Weights of a small GPT-style language model, trained from scratch on English Wikipedia: 3 heads of 64.
Each number is 500 + 40 x the weight over the matrix's rms, rounded and kept within 0 to 999. Layers, rows and columns count from 0. Numbers have three digits each.

# q: layer 4 attention query, 192x192, rms 0.241, rows 171-191, columns 0-31
# k: layer 4 attention key, 192x192, rms 0.243, rows 171-191, columns 0-31
# v: layer 4 attention value, 192x192, rms 0.277, rows 128-190, columns 0-31
# o: layer 4 attention output (transposed), 192x192, rms 0.271, rows 128-190, columns 0-31
q171:491474431475530542486481532515494460554562484515554440466492597543524494512444496441477466513532
k171:509543468403511521435552520412565523475512526466521512588498590522494617523513472458506432509542
q172:527463471536535464476385477504554483482495503464544464514443511551526468479488471429593494445492
k172:513486431480458526466494523552474470484415534446487420516486504507459541504541479522544477433439
q173:523492529549544403463476438530533528520498464487471474455531523408465499455432497506544532472482
k173:474424515469489481477490506520480487456482446553483525525602521567456483524530498490564530431449
q174:520543500488527546587451434457578501533490493549513515466485484641488552488433566534480516511451
k174:509465464528495510498495524491550513520496496509542531444541474449427459486545501581510641555464
q175:512516512485485451507532451575502500481436506476458527475510473494434483564522440517522586474477
k175:535468519494533482512489445503516565510467471513565510484504536481511527562513456505462517473417
q176:536495521491553487473531466520489532425561507442580506483480518518561537539428416460468524537501
k176:492508516464435483474551530485515465463466496518588495456462485526546521479497481500457524491500
q177:438381475521574527502498530537478563508474498521568507505511510513473429527492541479503503574519
k177:443519543494517512472492456511466569423511518575501593537438482513489435510507565484416534544529
q178:459520521504497497457476546520563477520527438517553489458495507456571431516525524478486510528548
k178:495503491514479551566501448529511505574521492599530505541460465541502506519551513442510548479502
q179:517507461445445458440485494452467482513526454517507443562442524500527497530478500501506475473443
k179:488535531511437512516460503494544499502479504493598478450563509525522472466537525464507520551539
q180:503439509476517562539538497450559507494540544489497485444556488494437574444429539474539507563473
k180:532589493454522545516498530493453412453500513430559516409552413518592515428480507510494488487499
q181:418490493513485525497547445435470461583534519539507457465475539526501464440506541553484466477513
k181:502485474565505475507504536506468523463491499470554440461509479554506462496511474491479494538514
q182:484479522564518466498478494524528469429549505510551455522452502450540449449443545453451632522543
k182:520460459536495420560478472563488559502531507439495540489525438471471520492567526519445536533521
q183:505433426516448543513489497509490449443523486523477558550513496492488549505504539475488569514499
k183:533464529539492520453507484459508554536537494543495466518459555523528472533470402533520484470517
q184:535468429543530516524492567330562508496504549493527474549522420517548526459509480448502514455520
k184:537497519477532500542541518485464529441493537477534491536488422392527539547508511501526507470454
q185:502526497548457525545483445527514539464478491523519523500502508505518466513534479520482531523474
k185:529508550489571512459423472488479470542468510500508532536523425509471430480487482509500629538494
q186:487452540521515507484459525444520529491511511521424459542437497479512538415420498481539502541492
k186:499478479514582560510453465484452519494489510518416486447469524479463515477499436480445497590430
q187:462463552487565541545464509552493505474469482468510504474453440509584532533520535519539497489512
k187:404463434477517535466474499526472533466490549451476530560475497494460536485514464541476540518523
q188:512522431514489484508478453478490466527542486494501517494440545449549537546502571453538483514510
k188:487472503439466548450444528509472536446503503483467487471429519532529498411556503512498523569558
q189:549519459433479492498529527512521512408465508528512471522481557471546442476472466574474515493507
k189:550489441519550469465524476548504514525471552447510473431522496533569455531557449536494512427558
q190:512488479486463423464478433503571541498493503540447509467512452567545508524461483496533508471454
k190:525422455583562508502450525497488493525514496516503502527458473548487469515474549502486537535501
q191:477398503478624469525470565497509455514563472485505505536614566448485479501516423497548458492492
k191:480491535514522474524392542440497507536554457556536475511508492578506541592471458502532591513461
v128:495523505511533482506474508461547466483506459545495458451510493486433532543530448470498547506460
o128:497502567424529529506414421494565459549491423512576506489476474444564491435450500556464585545513
v129:521566506481458509504529495476510488474510520471504491460470557523471487501508564509487478488467
o129:486612460515625510489550540533501502454507502547515419482565481503498438539492547528541528499547
v130:494469485519489531529512511555450495526528526592544518548486494490483521490469534487450521518513
o130:469465521489569504507521444541377488470496533522422603491459474562450477522490516458483440542476
v131:447553469514462500528486500528464516479529487486494505587555499508508486547510555491467483462505
o131:530512537422534512508488465531416482483418517495502574483499567517517469442567516545480446484604
v132:505473437449514525444487515512509493524507496500529517510521439501498504488494498551484460538470
o132:515487557537524486467489505523474492557423500537537550581557492561539481458529475511488493551482
v133:507512512453525458495513573499497497476517493520481506521457509497444459512496504506484501481534
o133:490490464519609540448516548527513434508533462462435532540543448546503399601442529540499491380442
v134:532476514546538512512512541485524534531470498520501505466513513444511492508532523478544507482520
o134:507554475468595516435449554448488516423563480521527474519488497477525489530445527490526544498584
v135:458482504532471534469491481530454502442477540458530575414564467483527475502534478449499524437506
o135:505423547474569506530545475462491467433557467582471484513449470532513475462613505551471501485471
v136:481462478599473475476542512539477460509491539499469503549480473493436547529529484478513449516512
o136:470525514522525504439449501542536494480515450523458440539514515494528501437652536457500581476597
v137:479544532465522519487527482449490444454534489526516571524455498464496484555505463531495545496477
o137:391531489441594505561558515434468491571576524520503647499493482530510475533423494456497516413480
v138:544440489535477504453521476503485512579545522455524488492518537478477498523464486491520557472515
o138:512522504561524503477547470538461561500501511483486465496423473476501547443642521444461421580431
v139:483535502513527494527462538455505480483494478625532460448489516513509449481522476493491541492549
o139:570522530496481497478475475525425394458499495525481496502495512552420552511500487476500608537439
v140:472417512543477492484435442482516522481507528494502494476486501526526487448508548512492493496502
o140:474520353534524484432460546444460470518501485432514457508565510447496498444464517486503491597474
v141:543521461503524537529503509485545503514555485523516551475498517474481484480540518519492489490504
o141:563534393547558505571491612560501452416433503554511613572468534522445495589579443469518400522568
v142:548476493474541475489483499534494517500517531464527455498474525451454512524510587514503405502526
o142:593585525502583547467424480422529479539471494422488496492478500456456447437441505447416555414425
v143:458450432466467571507506515523492558489532520487518527458448573464528511529465470482521473512480
o143:491470480484442532438551465508461519372492529555469491542520537527453504494439532451503562480504
v144:452459488538431533585562495493475516533551479493497455497498551494512481485467563561548551496501
o144:575477519570474553580566490532441534594538497486544421472504459472529497498378523537525454540582
v145:481528473461553516556527512511513536450505525507500488441554539441516480498539519463472464509555
o145:503485496551510422534570503460571503561541492449553487441514558464546575454541456551429412524483
v146:542412540504423439477468463479548500508465500478485485491537477516492478501455513524507547541485
o146:457567477507506534544492549433602513587509482524448492462491524531525458459498549453508484528506
v147:532475482497428517471476524525550552471522534505502458493513504515550539519447451566516482464526
o147:526463489507553482484535489474573549536567545462493578486473452494478368401468428532524446497542
v148:471521472466487501513519543518464550501500480501463540478470518454534469540568536450493516463475
o148:563499459523434542502559519593533509477615449499346471510497467523521519542449474453532461480497
v149:526442568535518455390492478513552487478545565578539547488483573459486591481494531469532484540483
o149:533442483458448437491590528528377490483552525440519474511503473459471535461522497488513492522460
v150:493510535500496533486505489470502500520528455474461499501512474524568507518547470534500526459494
o150:473541557437483498517490464381538432458560427561491545491433481473449567550584532481512494489513
v151:481442516465514474511448475535512509479507450522493490500527540516542501542459544474522479514533
o151:527508465462542473489527487585533484447448578513444403461536539447528526537546517538521425550525
v152:505534492501494538465487474468507517555493517462527546493441507495476588470472501496473514492462
o152:453465504560537542513459506561541550446588554494563458522528459496469503573566464505470511417422
v153:423518559522558544519480505541451556467490492480494437522509509510478519500515459522473439542476
o153:491478532543420514414503520512442514514491493514500505420487514535493481569575460449492532476510
v154:509448494526528476519557476535542510518493467513504524406462612541525451530451537497566545470530
o154:419422501505490515521556468458505514415501470498473494453580478570547538528490503438539445461531
v155:515528509528420494513539556516458573486528510544518548547417490537496510507630492492472544547497
o155:521489434432455477470517493476443466496485488510533492519512480477510471584536538444530502506522
v156:520548524484469503504536607502503485565549548429524566505502482453515453464468501513485478422496
o156:587504439498534509509498527499483411524484535455552487459534492472486523495455524545508415412477
v157:552504497509439533465516444541510536460469511381521485443511560372548466524445498516492496490538
o157:532470511402483544468507504492563450462451477433500438475415490511510433514489502508494488475465
v158:514494517438462476585537548493495546476511515499489480481624469571519523497523426501459502542467
o158:482425504532427507597572514461512512506527520495537536504431474569503549522538527598424544510563
v159:456587486463481550508522475530468517481488460489509505527558469482475507504572518498485435472522
o159:459432438543461527529438493461370556485491483443533573495512542506498491472523500573568567485510
v160:514468491492550532489515461532493526477527496483527486493463480470474489436520531489500474518475
o160:465533601506509499488470554443528394366508497452583548498567516463573494476452540482513516450457
v161:457451467495445526501541425520476533478538436473508500501427510422572513440576503471474500531573
o161:468489467538478565455438408535440502514553500432545585512484487487551507503462550490473528515491
v162:460528484481504530487503529501434518509520479581531492489482533497492457505494487450481547529482
o162:558526547463483492446499507496418518447431493460520490482527540512477438526458498484504457508427
v163:483443563466608489448467514531463504456483514542465523482559499573534590524486509490506545505541
o163:499515479423451484413530541452462479544540510511469580491580470502569468540529557456520528489451
v164:481478491552481494456519545485457532487480498508523478483499440508524504514495535459491557508540
o164:467452475470476466533501519417425525455480576462540467544440450510483446446589512565526431525525
v165:496495456479475522513522450431522487467513477527481490485491527451481486461491505567480539465535
o165:453487423605487457499574471522520510571427557482461540526492522412503437516527534499481566518519
v166:533537457492520530492451487497536459443482531489496505503501486513493491501520454534489509492441
o166:509475430477552437394517503539509543467515489377529535490521471479490538525456499479485519461575
v167:426487504514529508557547469523524525552542469588500515566552564568478478510533516472453569458502
o167:418521575503589481511462544470553468548499536527408475543536537575483536441486510406515431528451
v168:460511440531504515504478430534497462498495479494482463522474460488458484521473516474544473534408
o168:529452439597519555473413520412567582420484567529437621530427482433507555567423464540490505565499
v169:502457510518459472472459422519533488532495531511479466501481543501468436491472521512480534527554
o169:528501471478478499555447518565536444518533496503458472513523464514531442476454359442537490479544
v170:553530545494489535462512551514496498549511500477483501460466473523498475510467490519511538517452
o170:447468418427589524482527492451463568501536519510512428411578501471556456615487461431547581505559
v171:473468482499439495570486494524526468545523500504463511555535478480489533490445481507461491492482
o171:504399597452518504469541501468508492537473471500460580526536512421506577484537536518515503511447
v172:507531510502509486498540546533464495445486489491505485522492516567488469465416542524522519576557
o172:510516467490428508547511534424502437539472452479455534564490430478432549559479528482487532520464
v173:510531567501484452482469531484516486468483483426482543519494495555539539569492528508519460504471
o173:530550580459465505517555497498531424469461477386474576539521526424415474503486567532472459511517
v174:481462466535506474469525454530467496457527529537570508562490457526458558477561489508543475481519
o174:468455445575563443441500508632525482494442436585448512453522467472569448472514496554463510559523
v175:514548527456454494510481505527497538573496484511456504453514465461542516532510512442515531471493
o175:501561401510495489541531551493458491453456461556520503476558532473561482458466525530485539448487
v176:405447479557559499471523499489504520473472480507532556542484566554439505593485497489527554517511
o176:547519490601482521490570440457479494460592432548496466467465578497515435517503468509507454596441
v177:487495505448514464482550521474526535488517455495509505512514531455462489501458461518490579541505
o177:521491503441600475463467447521538539519462455493499516489525519483427516513433511476467453559520
v178:477518499456564503548497488483493503513556541480496465465518501459518514562467503499482515495526
o178:464413432411471538523525495435575521465457443522537438496500478546458483458463544476480426529479
v179:515494498535428484478517498502484504535458481492492462493518549462492499579536563511511488522514
o179:486480496455477467487521436505504476495540579568503489491532492482519504416446481473489594577515
v180:548451450467497468540492464482455521489509520427520521498492498521434459498446459514530526519501
o180:529470442494481542477508502447479423492497457553542505552498486535547497483493574438509475470572
v181:525507489505445492497460519486465453506466477552471496478515499487490512505513512546482504490511
o181:413556471573452496432497497516488530442472548469527562487509500517462512427528586502496470479551
v182:534484481506470491530491521519539435481517524547470572452488503518461576496489491483468458471487
o182:495477408467479508479488452495425526530484541537554473529491505461511569475506520459489509502512
v183:528452490521469552492491517503489476609487514516489521585522453489503538560531502456474496528508
o183:553488485510511509437489446472499513513453552525486472458523465507532459459563466515530557533476
v184:498481514531505459456548452523562554474478551506474513501463495506473534459489501490458552466506
o184:530480404483492496523437521470398535446492336592498553499544505632503531515516503529451568479494
v185:510533475477477541491515571530520480547447490525503547490499533482529458525515494497484501475519
o185:504548471464440506499491451449526507522487601529447534511542539577481476524555556514494452460446
v186:489511505536457517519506472423490512482543466511537494502442485483509501508582415494494538471460
o186:510532504576458531433528484447455512561539424513500420546468468556487383529592496573454471483484
v187:487531468579516524504510522512432511468492507515474533498482588570529508495533498523525472511522
o187:478512501531512527471512488453515425479502369486459500489544462544487505455490527484537484522478
v188:531535500433459472506501516521559508501489485532507536547507516437475456432511530508494456520463
o188:397521518406429477488447437555500511518526407365495574485489494535464492571503557485554415502508
v189:560543522505454527495559503512475476496509563552498548540523516473431426486507520481466451493500
o189:634549428515392522503503518544503554513514539402499476446467470517457490551442506463499666545547
v190:492494572479532475518476536497426510440495460562497520443484530488517554496505446451499563556552
o190:460507597484531478469542617475538585462506528601513532492561538515464480463436526458443492494516